python train.py --hidden_size=256 --intermediate_size=704 --norm_place="pre" --parallel_block=false --init_std_qkv=0.0304 --init_std_down=0.00458 --optimizer="adamw" --warmup_steps=472 --max_steps=3148
Each number is 50 + 10 x the weight over its row's rms, rounded and kept within 0 to 99. Layers, rows and columns count from 0. The size before them is the row's rms in percent of the matrix's.

# layer 5 MLP gate, 704x256, rms 0.108, rows 0-54, columns 0-127
109:55 43 52 45 54 43 48 62 39 41 58 56 45 49 60 46 36 51 45 56 65 44 55 27 64 72 45 36 48 40 52 43 72 26 47 43 48 43 49 48 60 49 44 36 43 34 68 68 61 43 42 36 55 50 57 55 55 58 60 41 41 38 51 53 42 62 69 62 45 61 55 52 58 36 60 46 55 43 59 63 55 36 57 69 62 35 50 51 43 61 75 56 52 43 53 50 47 57 57 57 81 61 50 60 51 53 40 41 66 47 52 67 58 59 43 33 31 56 60 31 39 64 40 47 46 50 50 42
096:58 48 37 69 23 53 53 46 49 50 50 52 47 51 64 49 44 45 38 63 56 38 40 56 40 51 47 39 46 55 36 61 52 42 54 49 60 39 63 43 46 42 57 43 45 57 35 54 51 48 45 62 51 49 45 64 55 52 42 41 77 55 45 40 68 51 65 46 46 65 53 53 38 58 43 48 46 43 48 49 32 54 32 52 49 49 48 57 57 44 53 40 27 40 40 53 23 53 44 48 52 49 49 58 62 50 20 54 65 71 42 54 42 44 57 49 30 55 50 50 41 18 49 68 67 62 47 34
091:40 50 71 59 54 45 52 38 55 41 41 42 42 36 30 48 61 44 52 59 35 54 37 51 65 53 54 47 68 70 66 68 57 51 45 54 45 56 39 55 35 55 60 55 41 47 38 36 32 42 56 53 45 47 41 42 55 55 51 34 60 32 59 46 47 54 54 46 29 60 44 33 45 39 48 63 50 51 59 41 47 55 50 41 70 76 55 33 65 38 70 45 54 52 50 64 31 51 57 31 46 55 40 54 60 49 57 48 52 62 53 47 38 48 45 56 41 49 52 30 65 60 58 50 42 51 57 38
088:54 54 47 31 61 68 36 47 49 63 44 61 49 51 52 59 60 72 60 54 37 39 62 64 50 52 47 57 32 63 46 59 54 65 39 58 52 39 54 52 54 48 51 49 48 47 75 53 36 50 49 50 54 50 52 45 48 50 56 68 46 52 34 39 44 56 33 52 53 34 42 78 59 45 61 59 45 44 57 49 47 69 46 36 41 62 47 35 42 34 37 49 62 59 56 48 54 59 52 27 61 35 44 46 55 29 59 40 52 54 59 45 44 57 64 36 53 33 50 46 45 50 61 66 40 54 53 72
095:44 66 47 58 72 63 62 43 42 51 56 53 57 46 29 50 42 45 37 45 48 41 56 39 44 51 49 22 63 50 41 56 50 51 67 62 42 47 45 51 45 53 67 59 56 62 27 68 41 35 54 49 39 54 47 56 48 47 46 35 58 61 52 39 38 46 41 46 57 57 46 46 44 36 54 52 45 43 49 17 40 41 53 63 49 44 57 53 72 44 61 42 54 43 55 57 61 51 41 43 52 59 54 34 50 66 33 42 52 55 58 56 38 58 58 42 63 29 28 41 61 52 59 57 46 52 41 59
095:47 41 57 27 63 55 44 50 46 40 55 58 52 57 51 60 52 45 61 47 43 46 42 36 51 66 52 37 82 56 44 49 74 46 50 54 39 53 56 46 41 59 53 61 62 57 63 33 50 61 24 62 37 42 50 47 53 65 47 60 42 45 50 54 54 35 51 63 62 40 61 54 34 53 66 54 50 62 70 65 50 49 47 50 37 53 53 47 57 48 66 33 31 51 62 49 51 48 40 56 39 42 47 48 32 67 47 59 51 54 51 45 55 56 44 64 48 68 75 51 57 46 39 50 48 41 53 31
094:67 37 49 60 57 55 35 43 50 52 34 42 42 61 58 44 50 50 68 34 52 64 58 49 47 56 55 47 47 35 55 42 46 48 55 34 39 61 52 47 43 51 48 38 40 44 62 48 43 53 67 50 65 56 68 39 50 59 66 49 53 54 31 41 48 35 48 57 37 45 32 43 66 29 48 54 58 44 40 51 50 69 46 57 68 55 51 32 43 69 43 65 61 49 32 47 61 57 60 57 43 48 31 81 57 48 63 43 57 38 39 57 54 43 54 51 35 52 49 44 56 47 44 48 57 52 47 43
089:54 48 76 44 53 65 50 58 40 58 53 50 41 39 72 59 31 52 52 35 54 47 53 48 48 39 46 29 57 44 47 61 49 37 58 55 52 44 57 38 44 43 24 44 58 54 36 53 35 46 67 46 48 44 53 36 47 27 38 48 63 49 72 57 53 51 50 58 46 61 55 42 40 26 37 46 75 47 40 61 51 63 49 41 40 43 50 33 66 57 66 43 52 54 49 61 52 45 53 45 60 55 70 56 59 30 45 34 25 57 63 60 52 44 53 59 51 36 31 54 68 49 36 39 56 37 48 49
105:40 38 60 42 39 39 47 52 39 56 41 43 46 53 42 41 50 51 51 36 55 47 53 47 56 50 46 51 62 41 62 36 45 48 53 46 74 45 47 68 61 34 41 63 48 58 25 47 47 32 44 48 48 50 61 58 49 42 48 44 47 52 52 46 55 46 31 62 51 37 42 55 58 66 41 49 51 49 57 56 60 44 47 54 53 43 52 43 58 47 60 47 58 59 63 48 68 47 52 70 47 60 69 54 58 47 48 53 40 27 55 44 56 52 59 59 39 53 41 53 54 58 45 47 51 44 49 47
095:44 45 54 67 44 62 54 57 52 51 44 42 66 49 32 41 73 45 50 52 30 46 54 30 52 41 48 55 54 38 33 55 50 53 55 67 61 73 45 59 63 58 55 37 50 52 46 30 75 47 40 74 48 54 30 61 48 43 31 28 66 49 66 43 47 37 63 51 68 42 39 43 41 48 52 51 40 62 32 43 43 51 54 40 49 48 49 42 38 76 61 49 33 41 49 47 41 52 47 45 30 56 53 36 61 53 70 51 35 53 65 50 57 57 29 63 61 40 39 52 69 29 57 64 34 41 55 45
097:80 42 54 50 58 50 57 50 56 43 59 57 49 49 52 32 54 53 50 64 61 54 43 56 54 43 62 70 65 41 53 52 45 48 59 49 32 56 61 55 48 59 45 43 59 43 68 48 53 51 54 67 34 50 59 47 50 48 53 35 52 51 53 53 63 39 47 51 49 45 44 36 78 60 50 45 42 58 27 59 49 46 42 74 47 45 49 59 46 54 65 47 55 38 69 49 50 58 51 55 55 48 51 54 55 46 76 68 39 61 44 61 62 54 51 45 50 46 31 61 53 38 47 65 60 51 46 39
097:40 70 50 68 57 42 58 64 47 49 50 33 37 66 49 56 51 47 58 55 43 35 52 56 51 42 29 55 58 32 54 43 42 55 47 51 51 42 51 45 52 49 43 49 45 50 45 50 54 44 65 30 51 41 40 69 49 45 48 58 54 36 54 47 39 70 62 39 61 49 61 42 44 68 27 54 54 51 60 47 50 59 40 35 53 43 48 27 45 37 55 54 49 38 36 54 59 51 53 53 53 64 48 50 45 40 59 33 45 60 48 56 30 58 59 60 56 47 64 51 56 57 48 54 54 68 50 46
101:33 51 28 47 57 38 44 63 54 46 57 36 60 46 43 47 38 52 50 58 39 38 60 38 45 41 44 67 51 48 58 67 44 55 51 41 39 51 52 46 45 51 42 53 53 40 45 68 55 68 52 59 40 47 58 52 58 41 56 56 43 52 51 80 51 46 55 51 77 56 68 57 57 39 39 62 41 63 54 55 64 55 53 44 45 53 42 57 66 44 34 38 47 56 49 34 38 49 33 63 35 49 49 51 38 54 36 64 43 41 65 61 46 65 60 53 41 36 45 42 29 40 42 54 58 44 58 53
108:58 52 33 54 48 56 50 40 61 53 36 62 43 35 43 35 25 56 33 56 54 37 49 48 60 49 49 36 53 46 35 50 53 60 69 57 58 59 41 38 50 53 46 31 53 50 44 31 44 41 61 61 27 47 39 57 42 48 52 54 53 65 53 37 49 41 48 50 73 58 62 46 49 44 63 42 35 45 52 38 45 33 62 48 39 52 47 55 51 39 42 38 68 51 66 48 48 52 47 54 29 41 50 56 52 40 45 41 58 48 61 52 37 47 54 47 53 40 37 43 48 38 63 67 45 65 54 28
104:48 39 55 45 57 43 63 56 50 60 60 42 47 53 25 47 52 52 54 54 50 54 56 52 59 38 71 43 54 42 40 52 41 39 53 65 44 46 54 59 58 58 35 44 36 35 49 37 60 58 35 46 29 57 51 48 56 43 55 54 38 46 56 53 57 48 49 39 55 53 35 38 39 58 51 34 61 31 57 57 42 46 53 64 30 56 42 58 37 47 45 49 52 50 56 37 64 59 63 50 38 39 50 49 56 50 76 43 53 66 51 54 63 47 70 50 56 57 42 56 46 53 26 26 58 50 57 67
095:41 53 67 46 39 42 75 56 68 60 54 39 43 39 56 68 62 47 56 30 69 52 38 58 50 59 60 59 45 64 28 43 42 42 59 56 41 48 49 56 53 53 65 42 60 39 54 40 43 50 49 48 59 51 43 48 44 36 46 72 43 64 62 48 57 39 56 47 38 36 53 54 55 69 39 44 44 44 41 58 58 61 42 36 42 53 49 57 48 64 51 52 52 51 56 40 32 56 61 60 66 50 58 60 36 43 38 45 37 42 54 49 41 39 42 46 37 61 29 63 50 61 68 51 45 50 69 67
099:49 40 65 52 42 42 43 44 49 59 39 57 27 74 61 34 57 41 46 55 57 58 39 38 58 63 15 56 50 44 46 53 53 45 44 42 46 62 54 57 27 57 48 54 40 42 64 39 59 42 63 41 37 40 44 46 52 66 57 50 44 40 52 44 45 47 46 55 31 54 50 42 50 41 54 52 51 50 47 55 62 46 55 56 46 56 64 48 30 37 64 60 55 48 48 48 60 43 50 49 33 57 59 65 54 42 60 46 34 46 75 38 54 38 45 40 48 39 56 44 59 56 55 40 45 37 45 46
100:49 57 49 34 52 53 53 41 58 61 38 60 69 53 27 55 60 62 67 65 48 58 56 61 51 48 71 58 40 54 44 48 53 48 43 32 46 42 37 40 50 45 51 37 24 43 63 51 53 45 55 69 50 57 63 49 48 67 66 61 70 57 56 54 44 33 49 51 40 47 43 19 53 52 31 58 61 56 37 59 50 60 51 47 48 48 43 57 37 49 53 36 35 51 47 40 44 41 80 31 51 67 60 50 61 39 41 44 26 44 43 55 60 49 52 52 49 55 51 40 53 61 47 50 60 60 43 47
115:46 47 53 55 45 48 32 31 44 46 45 53 54 41 55 39 58 56 40 50 58 67 38 64 63 60 59 34 52 64 61 44 60 53 62 49 56 57 47 49 46 53 55 58 47 44 53 48 49 44 56 46 40 26 43 60 55 43 35 67 29 50 53 59 47 32 48 42 56 39 52 44 36 54 68 53 51 43 63 63 70 43 63 46 66 50 46 43 48 56 42 54 53 55 34 55 51 55 37 55 32 55 43 49 59 41 46 46 18 50 58 41 39 46 47 44 44 56 63 58 51 46 58 58 46 52 35 50
106:50 46 67 39 35 70 45 27 47 56 38 66 28 45 55 44 44 44 60 43 61 57 62 48 57 61 63 53 44 22 39 54 66 47 46 48 58 67 37 41 46 27 53 50 48 58 64 57 46 49 54 28 52 28 48 65 48 52 48 26 32 42 67 38 71 46 38 54 34 48 51 67 51 56 38 43 44 35 32 41 40 45 55 48 43 48 59 57 65 51 54 60 39 67 44 61 54 48 51 69 48 53 50 52 42 53 39 48 37 61 58 49 63 43 46 49 46 49 48 57 37 48 64 43 44 49 42 44
103:57 58 72 24 57 37 42 33 57 66 48 31 44 34 45 52 41 58 52 50 41 53 44 61 55 44 40 62 64 53 63 24 54 62 39 53 18 53 48 55 59 53 56 69 65 45 52 49 53 32 47 57 51 55 52 50 62 50 42 56 36 55 47 64 49 44 44 49 44 63 53 61 48 49 69 51 58 55 51 39 57 53 37 55 44 46 54 50 49 50 53 47 42 36 55 28 61 46 49 68 63 50 48 34 41 47 60 64 55 40 41 45 45 64 59 26 46 50 64 52 51 36 75 66 54 47 52 61
108:56 39 39 37 43 67 46 44 56 24 41 39 35 54 39 67 49 39 71 38 44 45 44 31 48 44 28 45 64 61 46 50 73 45 56 52 53 44 55 54 58 50 54 46 50 39 50 23 52 45 61 30 52 48 56 27 54 45 50 41 77 60 55 56 59 42 72 73 53 52 53 48 26 51 50 61 61 59 50 32 25 47 33 55 54 53 41 65 40 56 55 44 58 52 27 50 45 44 52 58 51 53 46 56 55 46 49 57 51 47 59 58 46 72 55 54 34 52 48 71 47 50 56 59 68 50 49 54
099:54 39 53 55 59 47 40 40 45 53 38 42 64 58 52 38 43 46 56 47 57 62 76 40 48 44 57 46 40 37 51 45 49 62 50 57 64 40 50 69 39 28 38 58 59 44 42 78 58 52 53 61 55 60 61 47 57 47 57 68 56 39 43 73 54 53 46 35 47 42 46 45 51 33 55 59 53 45 33 62 55 56 45 51 62 57 61 52 46 36 44 49 52 52 61 49 62 52 37 47 58 43 38 66 59 66 54 46 23 39 43 68 66 58 36 62 42 58 51 40 47 39 45 54 70 28 46 59
096:61 59 54 33 44 40 54 43 35 55 53 26 39 57 50 60 34 54 39 52 47 49 53 34 40 60 24 45 67 65 57 56 65 38 53 46 56 55 53 35 50 49 54 51 54 42 63 56 59 42 40 47 40 49 47 47 61 59 42 49 53 40 49 38 29 42 54 41 52 58 44 41 39 60 57 41 34 51 59 62 51 42 50 41 55 58 48 40 65 54 55 45 63 30 51 45 56 58 38 50 66 64 34 54 42 41 48 53 54 52 53 69 54 48 62 55 57 56 58 50 43 40 47 63 50 48 64 52
101:39 37 63 62 52 44 32 65 46 38 45 42 56 36 32 51 46 62 35 27 56 55 39 51 49 55 45 30 69 41 44 50 47 41 57 42 56 52 46 60 52 51 49 80 48 45 59 59 32 45 42 47 50 48 55 34 44 41 40 56 44 35 65 54 52 53 51 46 43 43 54 62 61 41 52 48 65 62 47 51 57 73 37 65 64 52 77 46 33 52 53 46 62 41 46 37 64 56 42 54 71 49 55 61 55 47 50 49 57 37 52 56 46 52 59 63 44 52 57 50 60 67 53 49 57 62 67 49
086:35 62 61 50 74 57 53 44 39 45 60 44 56 65 52 36 53 47 48 37 34 53 57 48 51 60 44 37 66 29 32 38 61 54 45 39 61 41 47 37 55 67 50 56 44 45 63 48 39 19 32 37 50 49 49 58 62 74 39 30 52 47 44 46 37 47 71 50 39 29 58 44 48 67 66 53 47 46 62 51 41 50 44 50 55 48 45 62 51 32 44 40 58 34 49 58 55 45 37 46 45 48 59 49 51 61 63 58 51 49 30 31 50 63 50 56 56 61 55 43 51 28 47 55 56 33 44 40
080:56 43 42 45 65 53 61 43 47 47 56 50 44 52 60 43 28 53 64 47 47 52 40 53 56 41 54 59 61 48 35 47 44 47 48 51 53 41 41 47 52 54 53 54 59 43 54 46 57 46 38 46 28 58 52 51 58 51 40 53 61 55 58 54 43 46 60 73 48 50 63 64 48 58 53 38 50 47 49 47 41 58 56 59 47 35 46 64 68 30 35 45 73 36 46 49 50 33 63 36 41 46 49 52 64 45 59 66 56 33 60 48 59 61 48 35 43 40 51 37 45 47 57 53 52 42 57 50
100:40 64 60 45 30 39 48 50 52 40 52 22 65 57 42 47 50 54 47 60 65 47 44 60 56 50 44 44 56 73 52 58 51 52 39 57 54 60 57 53 55 45 39 59 45 44 45 40 43 39 36 55 58 54 57 51 52 43 59 48 32 46 49 51 69 67 70 56 53 46 44 40 55 56 52 41 41 39 43 52 53 29 70 70 36 58 43 54 52 46 55 51 72 63 55 51 51 55 48 56 60 48 49 55 50 44 50 61 39 63 51 28 45 46 40 56 50 45 57 53 29 56 60 49 48 42 56 49
095:44 41 69 66 44 57 45 54 50 51 55 46 40 55 53 52 44 42 58 49 37 49 32 54 53 69 32 51 59 48 49 48 69 47 49 55 47 58 42 55 34 45 54 57 34 35 59 64 34 54 33 31 73 50 68 63 45 66 48 41 55 37 56 56 59 55 59 53 38 48 46 50 27 46 46 41 49 43 39 48 40 61 60 52 54 61 59 42 37 53 39 49 63 55 37 55 45 46 74 36 73 56 35 40 49 40 71 70 59 55 49 55 53 64 34 60 49 70 75 53 63 29 39 48 45 47 47 68
100:56 48 61 63 67 47 58 29 53 59 52 60 51 37 42 42 67 60 37 57 47 46 66 59 46 36 52 24 58 65 65 47 47 47 53 45 53 57 60 47 68 46 63 75 47 44 40 62 56 37 49 33 40 24 66 50 43 53 43 35 43 57 50 42 41 59 45 35 54 28 37 50 44 71 69 62 56 50 47 50 63 65 45 47 55 68 48 41 62 46 50 48 56 47 59 47 74 38 50 23 48 40 51 61 55 55 57 44 39 54 63 45 49 54 31 48 49 54 55 44 49 40 40 43 44 37 44 60
103:75 52 54 47 25 45 58 48 55 76 43 53 56 43 52 64 33 47 60 40 42 45 72 47 32 61 43 51 59 83 51 59 64 40 59 72 53 57 46 59 44 58 46 62 58 58 52 33 47 59 51 53 44 49 67 40 55 41 53 78 47 62 52 59 51 50 39 51 64 56 38 40 41 43 49 50 64 66 38 69 48 45 63 47 49 57 29 51 54 41 60 28 55 47 52 66 54 54 47 46 60 58 57 53 54 36 53 34 46 52 46 39 45 60 66 54 44 72 55 51 48 55 53 58 48 33 47 61
099:44 64 55 46 59 39 58 51 53 46 59 29 43 34 52 56 46 57 55 76 38 54 63 58 49 61 53 35 57 24 34 30 50 63 55 58 52 63 45 39 52 45 60 52 63 47 58 51 58 47 34 47 57 61 54 42 54 63 40 59 48 45 46 45 45 46 56 65 67 53 63 50 40 57 77 27 51 42 40 52 42 56 69 70 55 50 57 54 65 40 50 60 42 44 65 51 40 50 54 64 35 27 48 62 42 45 44 47 60 42 72 46 44 54 49 49 36 59 57 35 44 57 35 51 66 57 59 52
115:55 81 43 58 41 42 65 52 47 64 47 59 55 44 36 50 48 61 53 38 33 50 48 60 59 47 52 45 47 52 55 36 39 52 56 41 44 56 50 58 60 51 41 46 44 39 59 69 56 09 59 37 50 59 62 61 59 56 52 55 50 35 54 57 36 47 51 44 45 50 49 47 50 54 47 64 49 56 42 55 53 38 52 35 68 31 31 59 54 45 51 47 55 02 54 58 59 55 58 43 54 61 59 41 65 51 59 38 53 45 57 50 49 47 60 61 42 58 57 19 57 47 53 64 60 48 68 51
097:50 72 49 55 50 48 55 59 47 35 58 49 41 67 56 35 73 59 40 71 54 37 48 29 49 49 49 60 45 72 53 59 45 62 60 41 50 53 58 55 60 53 51 63 54 46 53 52 54 45 43 68 42 52 55 54 53 54 61 45 56 34 68 41 38 33 50 45 56 66 57 49 48 39 65 49 46 62 53 36 41 52 62 64 37 45 40 52 68 44 49 52 53 46 40 55 51 41 27 43 55 37 55 37 51 47 40 50 46 63 45 55 36 39 62 40 53 49 41 59 61 40 60 55 46 39 50 44
100:48 45 36 37 38 49 28 46 52 55 29 53 32 50 48 37 50 41 58 41 56 53 53 43 60 42 47 47 36 43 58 65 56 53 49 39 59 46 51 33 45 38 41 36 59 44 46 66 42 59 45 52 45 50 50 44 49 41 76 31 43 50 55 57 38 64 47 63 55 48 52 55 51 33 59 48 74 39 54 32 65 48 49 48 39 53 45 39 43 52 60 59 54 58 27 40 62 54 77 36 40 43 62 59 48 50 57 40 38 48 46 63 70 38 59 39 54 60 55 52 38 46 58 57 46 46 45 45
114:49 56 54 55 45 53 45 40 44 46 47 46 59 48 51 53 46 25 40 57 46 51 57 24 59 40 73 38 44 51 54 54 56 45 51 39 30 62 45 61 39 46 48 50 28 55 66 69 57 52 51 43 39 48 48 47 49 60 50 54 41 38 44 45 48 41 71 53 61 47 61 55 30 46 38 52 40 66 57 59 51 22 59 56 45 46 54 43 50 41 56 56 50 36 37 50 63 41 50 41 36 30 51 57 42 51 47 52 40 40 56 57 50 49 49 53 54 55 41 43 53 47 55 48 49 55 41 59
099:34 51 44 40 42 49 49 50 55 72 45 43 55 49 41 58 80 35 56 58 49 37 34 53 48 39 53 39 49 43 45 66 67 38 71 52 41 45 52 47 45 60 48 54 67 51 49 53 46 48 48 59 39 41 51 71 45 60 26 51 43 52 44 47 60 41 43 52 81 62 48 58 54 61 41 60 25 56 56 62 50 49 45 51 57 52 35 41 36 53 45 49 46 42 58 63 73 70 39 52 46 60 61 41 45 50 72 52 42 45 64 46 36 55 50 45 48 55 62 67 53 44 50 64 38 54 50 63
099:62 56 56 41 71 56 56 50 33 43 56 29 36 62 46 62 47 39 49 43 52 42 33 54 57 38 49 46 49 44 56 47 48 45 45 56 68 59 38 63 62 52 54 67 56 20 61 41 52 50 48 63 35 43 61 44 51 37 63 57 50 61 42 61 58 55 51 57 40 56 46 40 43 59 46 41 56 41 39 56 57 49 57 61 58 53 53 50 54 48 44 47 53 47 48 39 41 56 69 37 69 57 45 43 39 33 41 48 54 59 32 37 50 41 46 47 53 48 50 41 57 70 34 53 50 41 80 48
108:42 45 52 64 56 64 61 45 53 45 59 46 49 51 37 63 54 49 42 40 52 44 40 46 53 51 40 65 65 50 71 40 49 55 58 43 41 49 36 35 53 74 51 63 59 52 41 59 52 53 38 47 48 66 55 55 59 55 45 37 47 48 43 55 28 40 53 59 40 64 58 47 47 44 55 68 62 57 45 38 39 46 53 51 42 58 76 57 54 62 51 51 64 53 55 58 38 51 55 46 66 54 70 51 51 57 36 61 75 46 43 44 62 64 56 53 56 54 48 47 78 48 53 40 52 39 55 55
114:58 59 52 48 54 52 45 64 47 50 57 53 28 36 55 41 55 45 27 31 39 42 52 37 56 51 36 67 44 71 50 56 70 40 37 56 41 42 58 65 55 49 49 55 51 47 43 38 42 47 54 48 53 61 37 53 57 60 37 35 46 57 39 42 45 50 49 75 59 48 48 45 70 59 48 46 47 63 49 54 39 40 64 39 40 67 42 51 52 38 57 36 65 29 40 41 59 40 37 59 57 52 53 54 49 47 64 55 62 54 37 57 65 57 51 34 61 65 51 62 46 44 68 42 52 21 56 47
103:58 62 54 49 44 37 58 45 61 51 30 55 57 60 45 65 59 61 38 76 44 40 37 42 48 58 37 41 55 46 46 49 54 59 63 33 47 27 51 50 47 58 46 50 62 41 54 52 48 59 56 48 56 42 51 39 64 62 27 54 40 51 66 51 59 39 31 52 38 46 52 38 51 50 48 47 52 61 51 53 61 72 42 49 53 55 44 64 65 78 54 51 47 54 52 54 44 56 35 58 36 56 24 37 42 48 44 50 41 35 42 31 44 44 49 68 44 50 48 57 51 28 42 72 48 60 62 36
109:47 57 42 43 55 36 41 53 40 51 49 47 50 57 41 29 57 55 48 50 63 45 54 64 67 41 49 36 57 64 62 56 49 48 54 48 37 53 63 60 41 54 53 47 40 42 58 42 44 40 59 42 33 29 49 33 46 65 47 59 48 52 30 53 38 25 57 23 50 59 51 35 61 69 43 52 35 40 52 35 68 46 61 48 57 32 41 38 53 57 52 55 53 45 51 48 59 66 36 47 41 51 57 43 73 51 54 48 52 41 69 50 51 45 47 59 36 54 44 52 48 43 48 51 61 51 54 56
104:48 56 51 47 56 33 52 29 54 45 60 53 40 45 44 44 39 53 46 62 64 55 65 56 70 44 32 35 62 62 54 46 57 45 61 60 39 59 24 75 30 67 53 53 64 44 42 30 52 57 42 44 56 62 47 36 56 49 55 64 39 43 42 56 33 69 41 56 53 57 55 31 51 55 57 62 56 44 51 43 45 40 55 40 58 59 37 68 54 42 61 61 46 44 52 43 43 44 60 42 46 53 47 48 60 44 39 57 48 48 50 44 46 61 49 35 44 43 50 39 46 70 48 59 48 61 63 51
093:47 43 48 61 57 56 64 33 60 59 45 54 60 53 47 60 54 44 38 63 54 32 50 53 49 39 60 53 42 46 45 60 44 50 54 37 57 36 61 54 51 58 47 38 63 48 59 60 48 39 65 63 51 53 53 57 46 24 56 45 50 52 26 56 43 41 60 41 59 46 45 41 55 53 27 33 14 46 43 72 37 62 55 49 51 57 45 48 68 47 46 40 55 61 56 39 41 53 51 51 48 55 45 48 55 40 63 49 48 34 39 49 42 64 40 64 38 42 44 46 58 32 50 72 56 45 52 53
094:48 36 61 50 36 57 65 47 26 66 42 47 43 26 39 52 33 45 65 63 48 41 54 57 46 51 59 66 44 46 65 56 47 69 46 48 54 53 51 62 58 38 60 41 42 62 46 60 48 47 61 47 53 48 71 49 48 48 47 46 55 42 46 53 51 54 41 44 53 52 52 50 73 47 53 65 64 30 52 42 48 49 53 68 53 55 43 56 34 42 49 62 58 36 61 57 52 53 64 30 74 51 82 70 61 57 74 53 41 46 65 50 51 43 38 64 53 56 45 44 41 49 44 44 53 49 58 48
103:47 50 50 55 57 42 47 53 42 51 48 66 50 37 39 57 57 58 48 54 57 53 34 67 50 45 59 46 41 50 49 58 45 45 54 52 65 43 33 54 66 55 58 57 60 54 46 63 33 42 44 48 25 54 46 62 54 28 46 40 55 45 71 54 44 50 58 60 36 59 54 40 52 32 57 54 46 43 54 36 41 69 62 33 51 41 62 52 70 61 57 54 49 57 42 67 32 48 52 70 61 58 38 31 52 47 38 53 52 47 53 71 55 54 58 47 46 60 73 49 58 49 51 55 41 60 50 63
105:53 37 42 68 43 51 62 53 36 29 50 32 72 44 37 50 58 37 36 54 56 55 38 57 55 29 54 40 35 58 50 51 45 61 58 56 68 57 45 63 54 49 47 39 47 52 55 46 54 71 64 52 54 50 38 46 50 44 53 52 44 65 33 51 33 53 57 58 41 53 60 47 46 44 37 56 52 55 59 53 59 52 40 40 60 45 48 53 45 65 26 44 59 62 62 42 40 46 39 48 51 47 41 62 56 53 32 55 46 52 40 55 58 61 45 43 47 52 37 43 42 58 62 41 66 50 50 54
100:52 53 40 56 67 40 50 66 48 56 44 48 55 65 53 47 32 45 50 40 48 45 49 72 40 62 54 62 46 44 33 53 53 53 42 42 42 45 42 43 51 51 35 44 42 50 65 40 59 58 50 51 41 66 43 52 42 48 56 58 46 62 44 50 57 62 53 55 52 42 43 41 45 53 44 62 54 37 56 56 60 50 43 56 67 54 39 44 67 65 39 57 34 55 66 60 53 29 39 65 43 70 35 49 45 63 43 55 52 57 46 41 55 63 56 44 33 44 61 55 45 62 37 47 52 45 57 44
097:49 44 46 46 40 57 58 44 47 53 48 52 59 61 65 59 55 45 58 51 46 53 45 56 52 53 54 57 50 54 41 19 45 57 38 67 49 32 58 49 46 47 65 54 67 33 70 44 43 55 53 41 42 53 57 64 48 37 51 53 49 41 47 44 40 46 69 42 37 75 54 49 62 49 56 70 47 59 42 61 68 52 54 50 50 43 52 65 58 56 81 54 69 36 68 49 43 52 58 50 45 43 43 66 48 65 59 53 66 53 65 51 81 27 49 61 52 54 55 58 56 55 50 51 63 41 42 28
101:62 46 54 34 34 30 49 54 51 48 34 65 55 41 62 50 45 52 47 38 43 66 55 54 50 61 59 41 54 53 53 57 58 51 50 33 49 55 54 46 46 25 39 38 44 51 68 54 40 30 37 41 58 46 54 51 44 50 52 32 45 48 50 51 57 54 63 62 56 50 71 32 38 49 65 42 52 49 23 47 52 54 56 43 47 55 47 59 37 50 54 63 52 46 55 52 55 60 42 66 48 65 56 52 38 47 33 47 72 39 51 40 62 58 58 53 49 44 52 51 48 57 55 52 57 51 55 51
093:69 47 66 60 54 45 60 47 45 57 34 51 42 42 49 48 59 31 49 43 50 33 50 54 61 46 40 49 63 77 46 49 45 71 55 46 38 62 53 52 56 56 72 44 42 46 43 42 60 38 42 55 60 50 45 38 52 71 64 32 40 48 52 45 46 62 40 40 52 39 64 65 41 67 55 65 38 56 61 50 51 52 38 66 45 52 50 39 61 49 33 45 47 46 77 69 43 49 45 56 42 41 42 27 47 63 34 44 53 49 38 42 48 56 44 46 64 29 54 65 42 31 61 40 65 46 51 44
108:52 63 45 57 43 55 69 50 59 61 47 46 63 68 56 59 70 48 56 52 54 50 48 32 50 55 42 37 57 46 43 40 44 56 49 51 47 37 39 32 75 68 51 44 43 54 42 44 60 50 59 45 53 42 44 44 45 46 50 47 58 54 36 57 44 40 62 45 51 48 50 52 55 55 48 49 28 56 37 56 48 38 54 41 57 70 55 57 45 29 48 59 40 43 50 72 54 61 58 21 47 67 55 58 58 74 60 58 43 27 66 33 56 46 35 42 54 53 51 56 56 35 55 47 45 36 48 36
112:61 58 65 35 64 63 49 46 47 42 28 60 65 62 52 37 52 37 48 60 46 48 59 58 57 58 44 49 63 37 28 44 53 48 64 51 56 50 60 58 54 43 53 60 45 49 70 53 52 53 50 41 54 56 55 55 50 48 54 50 45 56 50 46 39 52 57 65 74 40 64 71 42 34 43 45 33 63 50 56 63 58 63 68 37 52 55 52 49 38 34 49 51 53 51 62 61 45 55 51 47 42 59 60 54 45 44 58 34 49 39 62 33 51 34 53 28 54 22 44 40 37 60 69 51 44 44 43
102:53 49 47 61 60 75 41 50 54 35 49 55 56 47 59 37 56 51 45 54 60 53 40 59 64 53 49 58 66 49 52 50 43 62 43 32 57 61 38 54 56 50 62 45 75 77 46 41 38 61 33 50 73 54 53 66 50 46 40 39 54 47 49 50 68 49 39 53 52 45 26 41 57 39 49 59 31 52 37 51 58 43 66 53 38 46 52 25 59 69 47 27 58 43 57 55 56 51 42 55 43 49 50 40 60 61 60 47 43 56 59 46 35 38 50 47 59 54 48 59 49 42 33 50 44 49 54 36
090:27 50 52 63 58 52 52 52 43 36 51 42 36 53 47 53 62 31 59 40 62 48 45 51 55 50 48 48 52 51 58 52 54 44 61 49 42 53 48 40 74 49 59 71 40 62 39 47 56 58 42 51 50 43 61 41 48 63 44 54 55 32 44 42 45 39 49 77 54 62 62 58 43 48 36 39 50 46 52 52 55 32 59 46 59 45 36 53 43 50 44 48 65 52 35 66 52 48 59 58 36 45 56 44 48 53 61 39 37 47 41 45 53 53 39 41 49 46 57 49 24 59 55 59 46 58 51 39